From a checkpoint of a small transformer trained on Wikipedia.
Architecture: RMSNorm after each block, rotary positions, untied embeddings, normalized queries and keys.
Each number is 128 + 32 x the weight over its row's rms, rounded and kept within 0 to 255. Layers, rows and columns count from 0. Numbers have three digits each. The size before them is the row's rms in percent of the matrix's.

# layer 2 attention output (transposed), 128x128, rms 0.145, rows 22-64, columns 64-127
085:035134123117085177125134130186172150109072076084123154126126090153093145131174115157171136147156161093213142078158141112152174089153085089109065134153137129157084118126132108138088042125116159
090:138156116077121113095174109156120134138142078098113149065170127187182122142153136135138138154122094160066173155173134100138068116089127127134155028142131102140132178169174084112109173124122127
095:168097151188171116125104170150139185115124134129130081077134224094189112125119115148145144080108159104177101123135122149139123105092157134156075078067176147151170135125130116192095196090099074
093:165117115151086149158115107113152151133106131138174186095095166122060147130048135144128124153113103029119134112141091157114156146096092137114056175167121161118097100126137140122141128125124133
084:152182104112189117167138086089098163128075098116156069080173161134161102132107177096141124134140087111127123089105065087142182178173110135174156075156124130194130124172108118125075159138134095
086:031068141081115088127170164143056120108083146150122169163152116171156127143106163136169133111143064149171150095111150063147183094097120115151143118123150123116168082114089136096177050107130178
094:105142146113149162124168144123164169117151074108096174084100121146119122176132086141154110098169072172061122116137121126095155109196163124126070135105125053119118133153137114056113195095188123
100:062113166110097162117141104143100095107100122145046155221100151145140089154121118078154048075139113148105122085141112112151175116069122166137087135123131154136125093097095095151142147109137100
081:142067119146087115091130132121181126095082086116158096100123090101147142143134127157118144162139138040107107136098168167158127174079131086117106182094176187097096128137107161099121158183152139
093:168117112187126103134051168131162155085150191099109165126110085117156156165128126121133156084139179099106118184133129143153112148104093071108112142089122131112111120134182123102133092129097124
111:075145110150105081150198128139089090114074132145117136189118078167204214148112181111103103058114109163169141120083152166141147119171126081150150136097139144120178077167150158105139078171131128
111:128105163109085135127126141128091099129147073211135149128108138089136105153170116165133122166209086148117099172097155154063133123108071134133102161145111112150228121135181127106115179132161169
117:129132084133178145144145105123103122115095120173058181051092155174139126140113152203142101085128101094119133127148077123143120141097079116126173075153204087139170162086108061097166126108167107
125:181091090142188111144070097109071154197122161129115123182101122175115105117190145124124140129104090151087104193137125082178144153137180182132173148113097145129094077112086156163103110175078113
105:190083141156116150133098163125120128147109166163156167163143109091148129100162113135094162110153152128172111136136069158141146172124190066084122107073105154126118172072135116109140121063110121
133:075111150093106154093057135127144136109158144079157149162095117120156099056125161097105123178174132196154116137111137141097121100155155126081136103096120157096151138141123191111177097063078118
136:093177088186085132169130136119136149146135152113101134134138029118149123161189119166166173097120149090148137143151113086151119171160143075159092135137100183169094155156184069176114088143090161
106:080116169045121100115119129124117148177126126172146165172162147088117180149147131107124061152087112064218088103127147093154136169150135166121155122093053077129158097075132117125180153107151122
122:190089120161107099074119124177125077092117139120130113146165101159184104138154166116138076135108118086067087109103093117159152211130137126132087107125135134139115136152159157075063129114156150
122:120083139067118094069163158098094090132076092119131152102127109150098127057160119227185131148118179144126148109115159182131178173166108152147106146157107133129144158161132106130108115129147089
114:071131143103136106144105187103117089099122065157182168130169198084137116108075132172136130130107118123116155116083156122121141103112215108165181143159121122166100117127130134108192118146107156
134:137107128104179168154117165155144130115060080128154142090093148105159065102111124080168147109105153124167147083106175132090090107104089062121127101136165105117200128095094131111153124083113168
123:145148179074102128081146129120131143204103083094160179072145131099090141178065098133149074100137113120141204163090114076105118103149099145175128105128111138153166087130121125115147059147103101
102:133110099218204130090140109109105177134146134126114108192141130128108203121094107056154092166127096150098115105129149124055110147090148161161147110099152134098131132113067111121111141127134175
112:149100114131144087165176108154149089137169181094101073196113144074149137149134145140132124092148091155207138113105065132078095166083114171152138116137138169097117130113091139155168107136121105
112:116164137114130164192112132114163158182123122154189081104165114097107178105177107133145125103126129149093106123159143166138067105137136172116117124163161107163121155122120170184132095141092079
118:094123130153159112124110088090156112138089156136148099126098159066177141144137097156124079108144135174111152102184145094121134104189160151124129190086105160180113059132121102183144131135170106
107:083124130138151024134152138088156154147115120133084137139113052122118117171187134142151117155072128167169166097087139079104118124140122135080116110160176149165112108055123146127159110131128179
121:123159129134129138121111062128114139155174117121076155131125060151112158180114092101068133173145089135143142087156110152095073049130085100178117067125166144122140116133183152160094060137166103
127:086162135102168102120073115126138119155137073140214139121167150175126102165142143160087157163105149133112180126067068095165148185171151102095176120146114104206119147132129121132146086137177130
128:173141114162057108137118097134149157115096102149163154151189119161086114171144120171092110157102167141095096176101109155081081165120085158118145162078151191107163065151150145105130123141084133
133:138165099119148141159078205134074198167097085119117108181122182180115131116139162168122169141131160159130115104100104121129169226091116158143077132109098176114157142120118145124108129077078172
104:121097110054118098059115113185127090140111141164115153040121148127152114098149184145079120164134167124101155164063136144117157170114147093206174158115123089083096177115087117157092080143115200
131:167089091121117132100103144198132104127123073167148139153099102152087087170116129102162156123075087180117167203155094144106156105191107126151149116118146107110125149148126070167139138112098146
138:135180095156150132128122096114131134128082120071102139067173120103115140076143135116093138125128136130136129196083105147158059127112109085152181157088100149047108131151164143130104110110129136
121:109144131143088146163104117142123177102132130112167131149062159137096112107164118132129140111097170099130153187114161128141180119137127093090108199105159074120095223139119108072161120128182126
122:169126161126161165129119155110134140173172151093100043159168113147168146129131064175177150129119124121163147137145117153136155125162088147109112073103140138154160189173157157115100124196157103
110:185198139140133107159103074149086195113185110143114169098151112152122122099104117120145172220131059125094135127114106143106100176146117110106092122075142102109110083184120134106078088094183159
106:145090079131076138139111134112117144124118130139154100147112155132126144057104155146089174096102160125153132096170124136149128154108125210159140087163142123138181148146130162114150089114126073
113:134172176112123100113102203114147151122126088127122159135140158114127090122190141141122140134148126125059100172139111076151165127129135141139099176099124120126128095134149132165127138183141137
119:124149156122051156187143179128083122111068113151124170086120115111145166122139142110115135135107150086092116147115191167117188132175113086153070154088125143076107099089160179070166103127113140
130:147052071159133143106168096093138108097106166187161129169139095170096130095129114106136086124122110181164128146119098076134125163159131138153109156121106119091146091109058129137127160122168205
101:178130169143122121112178100116109146137136138147155144207150111120126115125080125115114142099185076147117151109157129177157105131161093182186120128184145150085138121100144130151101146099122159
# layer 2 attention value, 128x128, rms 0.16, rows 23-65, columns 64-127
090:145121131109115148162116111158137141205125144096120141098153133086100156141140139166128093173107162130113173122102134108121122145129147121150175129092143197138098061108125196127138070113103123
096:101159158155132143134180062114150159162059123154080197171150104083079175147163125180067123127130123162074152144124144110149143180104110115137143164131108153111104162016140069114103091139106162
100:135125171107127097083121180121132114120114090117106151156135096101114169196150143159145137114119047181180149125115159148162122114070117124095112046088130170138111153072158118167129137108132135
086:147111135129094168106101133148152119201134075138116158155115128111095108193107117192148119135166155094134156146114166140092085079110122128120113138130189155114131138076145153090159069095116160
084:147162138173128163131081112087107208136162098107124082130047121130103113110099141081100095143138181131077096124126125144097056179149113223131161115122119142118107129161116155129107100093131073
086:130117140158097075086125138138120117106134124117158115151143091091120176101123182132083154202126132117118157125107116161156111142050086039135115111099106188097121135100173145145102159180096113
087:177146139110110116087112170191118166165161135114147155064142149118110115151125102146163155163165070131183128188151126121120068073116124057099134072125108089100115178136183094148172094121150112
085:129113116129163103132169103152116109126137131163142161089113175183071091100134106130131121086108149166144166149144116097144144088150079193097134125161110094153121108154115081147102101141102188
091:146126155118183070105191008131110071128126138115075173126169143098096120160131144158082128126138095181138159121061116135131109129103153132209155081136134132181132165152088136125131159118125112
117:060136131132064097152144080153127038093124155138108146136228127137144181180071148126115147128153140122159146144103116130149186109135130126116168198147182138116145086152164104132093168157129095
119:151071120151147127152155169126148130143138092127092106098175135136108048067148134135118145127227128126096178174113094128127083201098128130158065147120068133150149095128098153098194136079142116
112:138137099149093097162194083153178088079113125138028164085113111169129104105158127105155147125174124142147186150113084127125139135115120175104126134137132111171106164121119117123147145111125173
121:153072141091127135187109095094124130077102194136118141184137141102131152135135112126142126093139123161116121095105119112141177094106080144127220134093157119081126113075135143145113116122093204
102:181104094182104118077163155096119088143151137148057109104131168128120101187149073142101120130161107129187095170147132153098084102128193080073104151075140108139107169080105169195106128094085132
126:162114141144134188114133111147138111154197186140107114124140157122077133104151157108059122157104151104080117202166139098153149128148152051078113084128106139134184137156114120105133103199106121
128:098157192130087134162124156126123197065146106071090102145082114177151191116120074147109151079197130134140126132118130133097078147151147142109159133110045142155114103127155126079123090083133121
101:143160129096158101173153155115087143099113121126076183117189127125121135088156152169136101137095131081132166107197189072160152123136172110086101150097084097129117180130128146185191131138151139
120:151125137081135083132099128119140123126060136083138104137133119093155129167106144162128159130154118191128130159113115078178130153086156145133103162098159130138130168099104157085052112081120121
122:118092156185178137150136107118142114111157158140138085121137108133105119076111090118166090160075134067185119130115130163139135157142119202213138078105135163113158130129155096107063121100076120
114:110138165104163086098181210173112118104096050160120181115168173139116150134097142163127141165178078105136162167116081146084091094109196123128153106125087138083080168123123121159183130152123134
124:125097118135130115179139155165145162180185154123080130074108115153163117108146128114121142117125116056114129121094149136109125204135094077072120132142085136145192134154160094111192091122131177
120:133155173162093125133145105115084106124193098081113099119190109162113104131123112099131082110138076068137164119139123097095152103178141171163162077180088099135088120124165160142164169145160096
101:094111154162118104106089130088100242135142148146115074180137161169195144149097145107148143132141138148114121077140122120136107127088121089116136140136118113153106126122098108096129086181118154
120:156174102098073087126120082089147156159193134096142094085127158084176175153186141163099117094076105135128111139121147123153142123094097094147145102113189093117102160169147142059095120120131091
114:125094161111111120142107202092123140102246126123123073144126172080126117139151192157133124102138195083111126106128138125097148096190126139117199109131086120110098073101166186140142096114095134
115:098101114154184189140098158135071177168138129155151146160088139073126150140147111153174149116121102214120126102102115084137092125140144207145170141086110139150096054113089121178146162107185071
106:112136114119149129108163028155138167105130159136087128143114083147157130129192076126096076111080094149072145081080174115140120107081103130083158079095164078135095185106152157181187089136164090
111:109171109143116105123122071124134120148151124110118221062180081130134070134127082118108138130133157155142133091104141060095180103134103115197082112166205088090103082162122107100174174110164119
124:149138139071157113114102112071142111073065108143157162122126119150098043132158079167096112133058154103085135120124183101109134100135114121069124088115119099160072118136133131229178155135136177
132:105123185143135098130158182135133126147095154144146133157172124140105116141124130155150130123136164138087173164147119100139071099060078124093137185112167162083113072136117125123112134097174081
123:182135132142101114158095127114130104125147173099127121171141144154121114139098173133143114103068182114156151163082098115135080129195165144138133145117113160172147118087117173138087131131152149
107:135149155151129103098118093121143125150102143099162148143113163159166091134085110109087147182113130087157167177176099110115144185100141089149121105139111120174131172117183087149106095186110131
132:179101060170220094061133136155142123172178122124168099110123107144156038113119108078115140127101136138167099153164169173078125190093152183189147167113151149103111128102105182131131129150107130
134:146148165169118166101095128085096092129114090083123113142163168156151160160118179156146116135107108104199091129183133127094124119166076115097121130166107112121133055089140100200099111152121137
123:173113180138146138112152180167178108086134129140117039162080119102118120112084120119163117082130119073149147155173137156139119109131087090077097102090109149115148128140164075090153084165119138
118:167161113107150153142111138109099183143176141096136094088146085125144093158145137160139131130075154098163096157093113128122113118180168137209166049097120069168117136101109167108110160109094080
111:102189140141112051123100131068175132144119149157180144167160157150118067145152137101147150177100146115147104147068158130111156146146086124102051129130150094121093100124154115146118157143125137
104:161134128232141185153207096096182100122097119136158100139140121092119112133106140112129103137032097102108157130156095091178130117154114159190173084053181167143134137131133129158131100106125110
117:150134189084099166178110153115128152171128136078142129112116040162150092072159091100078098066096116090089175134105075121124111067112116151157077091151116172133111120130163130110163106150140136
120:089172151120094156156141182110102135129077138158141170099135092152124175121120125126076135149174088111144176170138145121146073140162165152157109156159114134076123108124097167130145111112194125
121:093096096127112128130139105134139131100134163146166153166177167170191151110097122140150125164146117107183125139168140077088146218119084148164187184125192128131143071137144120177035123173135162
101:112112136149092141146152122136113179131136155139155126155138181086157118150145071085176109182089124182088172125137059122135156151094122205157152136122133155139084180093129131127086134085110175
097:137086167115166116101107088131162148161110117094105121079126084100101144129057203131148153106148142179119120133134082118175084145136196151188175116101111173133135086079033152128121124097166099
# layer 2 attention query, 128x128, rms 0.176, rows 32-95, columns 64-127
041:152186195104200174143104084111122187155051122097101087098144193144123117162116148112143111127109094114154124068110108132152110134095132158138203088140124129189084090071088156175076164120123092
072:120092171153133094128127134165140183158147146160118079094154161095176115128110121139109107100120189200156094146073152165123119179150158162144141075125108125121098221142117113218068133154184128
080:143144100089155087117144080118141105114219075141143192141121144078115089091128115149073197120120111169157114181166193126112160055144139069082197114172152140127168116129079154129186122106132076
069:121141088150066148108136146105098137106172085197129149115071062111123103103115156114156176120153119147124135166129140121071106068179116117140137185151184115087123115111138110095122086146119128
089:115116073129123104104158091117088044099189091169135175119059112121095112068136154053118086113167112083143107186130091105119155086151123093117147096160103103094180143135101107088193148117119165
092:128140103097130165196164175102149122140154159110101207121161160149138079144141133125173126117113108134105120123057165161119123124115061137137168159119093121162198101131143194209119164094109140
101:142090140164129125146150083165143152092087104123121104128141124138116129111153173121128146119125113119160135168041118111157180127078120131094135137131123118156137225168100128166157179132106155
102:125162151094144156148106207139122147104145139105164143153145158082135144150139094153127128143127141144123118107132119147130119103092133171095109134141074110115127143113120087062165095082130152
085:117158182141121102137107130102121129130132133110119084152170113172059154167095121155162169154079103096174126133095192137115129089141079126046134151140176177207079156098079125138147143090094097
092:111195125114172138152083131083172148115124095106101094156120090136115125157170128123180136173125119131073091110148157097103116146149100177163146123156091138144125128040139114115152114140178115
089:123055141145153094105132111150083152071035123170111115078107097106156152096114165095159043182123131144138075159066112119182071161133116127188091116127080105121104159120147151173154161137120167
103:068098106165123111121140116065171158127102106162116143162122139150119095086136183160117108110093105080087166098069117147188194132111152135154095079099167117090127118146134156124148119107130119
104:151142093105141112126091139091118128193161094158165179118134166144095097200099099157135172163116116149061181065109152103084148137148157127119124095122084145159082131137143145111118125095161105
092:203185116190138114146151144117135077170144128041185109107109180125170091117090125145079152160201113127150128115190101114155118134093169119037149147115113149130122084176158146119075144145116116
099:073129123126143110142158155147181088099154150080149139111133149091213110135138142134174137149136152149141084116154155149139131081133227098127160118077119125170129186153092122150116057125111123
098:125184124113156126084144090120165148142099140112133164129142117203086167144114134117079113119097147167116100155118096130130109108097117088100185119143103140106124101113140183111136168106210158
092:119190077130090164123140129109120102109146100117138194162117128129100126143096098126091139113172090042128115148168110082127117055136095108131114129137184136090140076114132123077169112125122118
081:122143117079103087147146094103110132198194172125133173122148084122153110133120079108103164093091137202120085162167189138123153110144143135093157161182110116197107110137150138160138072135144160
091:145134082119159172110116138157100172064074084106095138110109142116103113119114111116160155151130097078101135125114119121138158176110109132137159036139147136163129166080108123116064148173070128
085:152112135099129129123110139113118110055125121114123079121149143087096121134133109169138150137105083123149131105065106085113190149103097155133144095080112099133109172118148181124112179088094155
094:149178126093070104092159165145154126162157065148165143105186139138108084143114068106102139109131152086121118118125128175116140084146174129116148146186135147152120123113149162120158105094177114
089:150098169137126128146186090128156098148104103141082173094057114167156115090160102143138084121130136142103128197208104101175094124156138171150128180104123179118104049130107158175135096173163219
084:135178199105104138086132153174110132116109103124145098116118176121178081130138143167113094133102136154173138114135112122125122127112181092130080101094120126124118205171113093121101162136136162
087:122139115184131096157132117159159093107105129202122131183112094136122162139095157152186133131204157130130112078101083149155125132123097144146124191144099090152105180139149142095180124141099154
083:133191084121129169140132165083138162166148123061164101173074107121100118113152114066145176106092148120093134117185139103092087163152178176030126160141130128115126073096123111077111098119125088
102:178119119196173121094090064133144131184175106100141124098182085114133118148159126095120157163095097129132118135132126101144105143105118091066156068121172096152134116117114103147103131114144086
077:133095122158179103069108200115090148145126115068163113075102133121124043127120098162162106173107145134117108123115120031116114146142119122088112127137114125108133136112118125152154148162084186
097:134166140122147094141153162094149132102113126116117148184082123136184111091175194131117115134167126091139123123065127081225119154117156112064095095051122120150103152179132194129166126128125147
105:128109105144158150145100106137079209100138175100091131115112091177107064126115138113210135125157167139129090096125113105061113131104113136151166129152111122116176136118115123165138130148106138
097:145192139128140130132137136097155168172157079085147127093164177104105171092177108105093149132125118140143172147044190131131201086133131128124092132094132130177130090101116114170101127136156082
108:064176087118091115104138136097088127064143138132165160156126130171114146162138174101141137083137152083076120126058129091132111194123184110084147179141141088140114139107123113164183168113092192
098:056120099113125177122143109108164119154163142141123116143111096067117110125160133107117159126097057138102118126121167127121157138096131123147118077123083149144114106125150174223100164129125106
077:120118105108142110137123063077201132124151093156154141140186115102137150095120043079094148129132043104112117177217124144093146117142086124100118082147178105109096101134161101087108142123158161
069:152146077134163161130127060122129140136115136146088155146151137126149199118167088104115142098141031095106155182183135109143110083105165153101150070096139104110138193145127107122143163143161127
072:093167099077106107124115145087177116140209084157189155169146095097099057114097117135110170135126140122185117093126124125107160126169103131104154139174124099162124084117081127083105103106135109
078:133178122148136073130179125152115138105174161163111135132147153138146117133104097127022146091143121120136163117161139117149165120128114112118120097157117123091128078095169085084079136158179088
083:136148130114106162133099188126134171183121114038091128150105128169121148120184154150109103167084166135154124151102143076126089196141146128138138146056121182152115106153116161157127127125079182
090:108083149199099133136134123114107119192059123082087140101104142120149125121121148169124120131125178112104104131119096121150112118127179106163120171082156143076116096135104125140154160115108147
084:138103138110125102135143112148104037129131102127177139116164156119124140176123133127157106101147104094096091147163118160178116122154059152161161138193128122136148142115133101121127134146106101
101:168144102135139082152106074180106090068174117162190123148140173104128104154103139073124089116144082112127142141170138157170156144099106122081146127188120057126144164097167110100094155083134091
098:165126136113134136143117171122139163087061115126101137097177159086112133135133089083156157133139196080076165125090189168120144164097069146093099111124086112129107207133177127121084149135114049
075:132125122138110113118163165102107099190144101104081033139078143106119223080124090162105175099155081155152097133142134118179125109141146165101141143139193147117134149119088178075115113125113084
110:043140116136188142139103150145140155136117115102146155152074144126098107129085189136127104212097141122148113181134129124136132147062160057069200112080128079162118139139160140084147177089143165
089:181105115081109133142137146202156130142151166077079087157141149132116125136161201138098140132164110113150132092068214124124142154148170114114158105138124090109119097136072164112090118095109098
107:155098169147106142126118139037135162206152156082142166131164117063175115143105067136168155116077168062131067165139082148116123145087100138158109138069105177115121123118131106182110140060053100
091:143094082119146149110137113123110079132090118199072197132119093100109129134112156126140140106145129115075121152081110136086114142120149105161133125081108107080148084146137138115151156163086156
095:171201134073184138163128196160174105191090085122141116116097081119103165111139183141124131110079134138100158129142131145105132181091153189141135084167127169134149119099099140113134113119153131
098:035103139154127104139097114130130184116151119172110174162134104119118118090143175122092127127107110114109163139071085157133188183132153133091125109105074000136120161161140162139173177095142190
082:134067136095111124156151168161106146044121139155123120153127124154126089103182095119184128085125183122125086153128157108146119221136150125155120094115041166110192129178149113144112122093142194
068:155095156129120170100142171211104160121076147122102081105114115156162168122176164167169094115136173163094086133074135159168102199147154104162087139109105140116190132150119108167134121164147154
064:140169110144129113114116069077122128154123153161139181164100142102107126159115042079059152083115081093103168156163149114110113097128139098108125087106101068116149125142150125081123146134134148
071:170086164151122143147167082166117121135120145168142116110148154129168173161137157086151032166139091150088083113153102097126103167127140141131108122120171118152140159168085146168137154147128113
083:120164108116103136105164115084174118141160120186094144182121070161097119105136076139109160114118106137135177119131118129058154073157099076148093137147157087080142090136123115051119089106140097
079:110145083103124121105109175081136144195161055122131121177132133133148141094186100152077170176085133098157095172088152089126108160173166091152146166115142197116159068134078113139112095142117202
091:141139202198109138166127191134138116170058141094090125112144108143129136106166158192171136125119203096099090155094108139131106157093125150150095132053146194157160163152125120134150188132130142
081:169118191139170043152091079129102146086115115152149127086132149123090124118107178093141088107179161117068121128097169123174147120133100082122079087138130100150136150135159126089138170111133140
085:104098138140106115080150084140132140080096144196113184146095100139115126142102161141150082127143189149082141128167086134100110074137125111200119143106136088125102152174118091169131116150166143
088:121166155089102152124157172198095112093071143131124154135096158136162161111117152133112139094118149122154117126132117111134108165072127142137204139176146103119130194152097125119096154183101065
099:139075137087110117133095132150166136084134095123151148099168111117093103120129164124119099102193137077103117209087160133144144189103109054104100112059087118173163127167177151121140128102130090
098:086076148141147148092111060160188079186150100157132108147140092145105111129175106120112175136115127131170105110123140072105086074150152084144139133120197118098123091083110115126123081082166142
107:060152071181110135072149055185156152109185148118105107118110145139145091128104170105125123114143147173148140129114110153150182099154154106098190171121130104111070112171118160137162116150155089
101:140103143077078117133149078109156110076160110123146090144132106141113105142104173166111172125148121115139108081129210093120128156131118143162111182159140137124166130162134065152146152172150144
098:064120149136145108121129089145135124110152187150147064154141152066131160172084158072137143141155089139136134134067125148123112205138102139117149103166108104166134141066109090142152199186109056
105:125131109089120139095148198146092181179120094109146109110177111100107120129153089146085156160051134133109098172092093077101128160147124135157150159114113148078122064087121133137135120189131128
# layer 2 attention key, 128x128, rms 0.139, rows 32-95, columns 64-127
125:191120172115135131169151128156109134160084155117103131114165107168172160164130141152218073135143144121068110127134142162188109142107106104165109132117073085146037164106151174169126137168104153
108:179126214077161182169127103109136125133098168094090105105181094188157170166155131151215066125141138111059136127141125123151102153098081092119085143110102112136058120102170158124103130125115111
097:141104080138109146134110117139122077154135116129123119168071124126120131076121075118075217128196122143203084106138091108079143055157146126100128138168169165109110147125109109090169116069121083
098:107120085168100147109125158126160091184155112155148157136107121072101121090100086143082186169135116125189166090129130106100188106165138155078119137165170126118164139132084120062168120088179149
097:086131067188075123177149143104130107103141125064152163242088164154141087104080145143094164120162162128150084049150082155137115086135112091138122116136159100088122108080079096138148134139135133
111:198119119047146157104087159167107185111100161143111095089138095135171143142156149105145086110073087156082095143147120096128117145125159150097068117062143095097197139177154109134127172128112127
103:169048157127137081151147191166097146161103151136156158081148140054153108077134174070160105107201119181086115161123161130154108140155063099153085129069134143116171060111117140157153127144141078
104:169169138095109127162082061167119129058100176169081151146143153201160126118129128105139113085147123124118123115111155195134097145158125141156127121205157126111133113105124163100064136112125119
098:095153120124134147115137145077153133167167119142109138146099114094052106124149062144094136132162093162131068113163135119081129090171153069115163175126144119174133133122066078112122122119111148
075:126166099118165122166100175137156108099116132117113079117131088150131090114200127163093152119121118155131209126127136054097131207121134166167142136143162161146104089151144089154125064090081087
069:100084182110059161095094136126061141128153114086135129110100190088112083176139095131138139134098145151164125125152161102061147158167168129126145143126068165144117059114079128137109134118193106
105:051147165068116133111153125132102116211170169091211120112124119126099110071121132070125122175088155194161103191144106168106108104129109095153135109132112056144135078092143091083143126117101080
099:105105155093096156104105117166085174118152126165135144161118113131175162110106208093174111110114117177103107141116077166126172079089133138127138099078120107079163117143155118107164144129064133
104:133100123178088067139082164141130216127091072189142099140141159158194133096144179116187140105174135117115120125168145177131109062150144129153149118139133138106082156116159137134173130127208167
116:125080122169135125115154131106100144117131089184132124138113098147104156155138134163145183136103187168091174130126163081122156194135160175132160163112145173135108080116107115144162117167171196
109:125089118120136158138081203160149133060161104103113167166102087126105129130119146074086159127135118114114164096088121136117113160135133119123133088102097153124108182167158150131136144115069038
081:106072101119143117115092140144155122137126093145131163174115154126106150063111093147030126155192141155157137154103068140113120145177196172166141114085117134109226137137107117098127127088120070
105:177130101095148137112119134138108199119092132152149068149122172138152142123123194104079044141140131119109142104163128141187086107109184104172118087122136132082131121125100148152123132145089124
092:122072080133130092129181152117129098197161112110127156131165062178148183128122102188147171145069141114102115130112123134131147186134140118114113222094114056167124156115125139153163110178140168
091:165105142139180102117190143110146103216134130089158164141150113130137168137098088154216155163101133153091151156088136160170136108174095152133137168085099090133132115131180111147092109112108192
093:112125129162094122115179119079108128162215140155128151201054136127125219058119144167119133113184152174094162132123113071083167130125118092103156132142135114134101100113145156116174112101087128
068:152053164135087112117083124121091185113064113108140135070095137101099157153130100138147094141100202081161096089088176121118068210120150072130121125129088141098078132132147183136155134171118157
076:138096166167126099171132084026125163113111162167113149109155127115145178158049122156132120104139137142128150085122129217115161180168133145115142141129082085159072109134134129142129192140163153
103:125128173182076056050117149144121125164154139128133155090125157105113138082127120102132191115083154121109142154120178111104136090185159148141138173144180191101122052088097091152104084105142156
072:094203057172128099168152155182161133106133151141138149165146116120127118100094158141107148158168113170123174162117104164136155111075118134175130073129201097111141197116166130122128076132116183
106:136095113127134171148105131166111124128109144119138046130110155101188185131117142144151057149101124048088108136157102133171112075128129105151140123048052117112113180143167113090122165128128122
102:062162039180122159080107128105139100125153109135171129123119162091150110095140083182158182082147086094218163116138113132104182116148148118114136154123124135126154091136078109115134124100137157
094:120079135104139185165118199179144144126082085100191147094149124136163132126127160157120069103146094096085081144121124139046120153117102131109196128130179160116129108121173139144164100123120117
105:150093096140121132097148173164109150140118115139154094074145142047150193193142120148153111145078129139130138145107163151178137196164129165123097146090076124133186127123121136167065150140172187
104:095151086125106132139152090116145081152065127137104097159048160129206113154072109146132104089188145175112108076190109114133136160096111101153150138171148072156145110110130089123128115122109080
100:148126132136142127126123180157097173142171161104124133087135176150217078132128176164111085126154025164156079120134146109132127138109119216155114105085088115129154153133168156122104174080071147
107:096119138128130164090155142153098081130123095087174126193112127166160139102073197144062151162143113128214164132135074165084171163135186152145160159128128093180114115090096127118131152122125137
109:117081062179119120146147152167117121128142123092146060133135145132168140059083144136122157107138137192236096134127164070130157121132146147148182120138145123095204159143074130123169091093081150
104:098121093180096130097167167137149130116227133141160134111122144123135107077107131134140203111084091138217118151151121093136191132143107151076140122177194106088100139124123124104122119139098149
099:137094146164169078103153188189101141169174120100147083117148109111075160112148095139128159144139131132104125092120100087160113103182146070107141202116173134130155164124098084128174165099177147
100:096096090131087114104117128082149084136167124145193165183110149147150130066134119114073176120117111149159146166141148122076161077148163199103112107142198102087161164141099118087157081129128172
105:149068157171183119148131120158124166118136153189125081084131113159172123127110143110195151115150100154144125154168151095173132122128132175096124154179100105096109210106100130119159159108085161
086:184053181106156140132104062100092119144115144153129112107164201150168142127161181101173108087133115160193152123191166139140089089136135124173109124153096125095034135099063116147080147166123155
094:125175190127118130098064089130121177095120120109105154119153162144107106148118121144132164116117105107100138139124152122158100124132133122113112113057097111159043099132113174164091187128144101
103:064123135168117115132079148171170139146115115126107143088079136143149156087158114139131178119149153116133157122071181117126151140142131150148063045143107146103091110144163088108158136194160140
104:129140176129115138195154121132114111134102133141190139079155105156147176145112157107118061073136101158109137124200084116139117096083172132120113105131111103100080125112121147159132099126113112
079:092172020134107143147105108139118041138145145146153170192095135064131103092132101126058142137147117125119153097139099154069131016105120120116086128128117131152178126125119089121129118122120151
089:142107153101123084129077133124149151136136132103133152104105083136165165138187078049111124109125109167128171128103111122133131069196100131157133135108131129162159110051110111153126100164077094
083:066082109163125115106143081125126162148190123190138144140099156088125095161070143133102211118092103151130151155127097135092131190121101124136168185159157063120153156137150157099169113112126218
111:130132155101148115161107195216124137102149131120086140093100071144055139156110121116136117122138079109117145127184089142123122139127111097115168121181182070141120164126133124126134098138175084
097:113189172158174115201129142124123172105132085101079160117157124129023135120144144148118143135097126104127167144160109074127106082133088078126116139143137143185185071110142111165148156084141056
101:181152121159172132092133073159103153132081137117099161114135133112134144093102117112138130164130139100125185146063146085106107151144151141100111169163113170105138092128164095135140174111143178
107:193167174137121106125136133161132116123144119086143169078104095150114130113098142120179110165113117152162109064109129097093144122123093068146164110119151154171171149141171140088085150114103110
107:152116103126148160102162091092141162103159143122112163116126133172130088106096089134071170132145063146187119201119149061098166084119151116098114084153125145062077074140086090091076107134120143
109:116227122093124132144134086068188146125122132140087164104123104127147090137114157105167100138074090099153158134152129133108119198082125162092124125143131121142042050144159175140114148117141130
098:085099077174087112109155203123175096099209113140141124106106125136116134088108136148153178091117110163232110112161148087099175127137153132106128127149187146085146121123085084105158111114138145
102:097177147102171147114135171166121147105111141123074164150100103153147119198131125172107131100078183129100157133093106191116091185097142115122111087119069174104106089110192174120090109171155126
083:081155035170107108152183187116153097168138103095159120156114117080131104091119127123086173135126121125166123113217121110131133107147133155091149111189197161149185155097107108067165087109111117
098:043088104201160109102145151135152076097185107156112146117095110110106077067124136094135188092144096165191148079135119119100183106115123137094137183169140171112128119100073090113161146049138150
079:244157181067178100136133084157080197101126145101079137097134117144135128190095117091197076129101106141123143121141172121160104143120113125102173129124114118108074111120121133197148112112093138
080:147080193116110133122147091112124180154115153149090111096133146160182134129137110127160075146070167101169142123141175109138102161147115104146151155144107154119000132116122141157083115159081199
087:195195190093151160122138081117131149194106142102110152103152145192149127166105164136191092158082136111131102169124159138178112124159110118107111077142084118159085122112128166116075163178104143
114:168140133114142147163128109164124188164115158103110146087173178159187130127125162171190079131144134135083146140159169166189073144106138146126099073130097112105096127100153151123111134159104113
102:127127190154138135141129166136093156104058161055152174090135143124141150177134103107182131117079148140108086113170135136142160158091121100137088147163118099159102142084113140175106110156182135
108:098125087152081118155152143095118129193181146148129126150073152062086106142128114128106139090128114161197163135124096159135118118190169098124132149143138168126124081133068105078163130115113103
112:100125107111064117139132058092076127156178121182146135172123117126126155123151136169117177176061099099122097149051099164081129106166155130140101160140126058154126118122105161085108144130126210
105:102190083162108159112105131125112120134191178090112110112128128123085103140134093136147116113124087098144144114112122158186108105121108099089158100092173122157180069136093132084100163094134073
110:173166150104138037201126223128119150112157120083054145114138113177125129178158090193138112110068140092117145134176117081127157152152171144127142143122137142131127104138087148104171151108140091
112:148144119150151066140153142070151143134094125117087186133116134135125121170141130131152120164105132104115193109130082179119080156134131161066135135157070104211163122152067107185058131113141145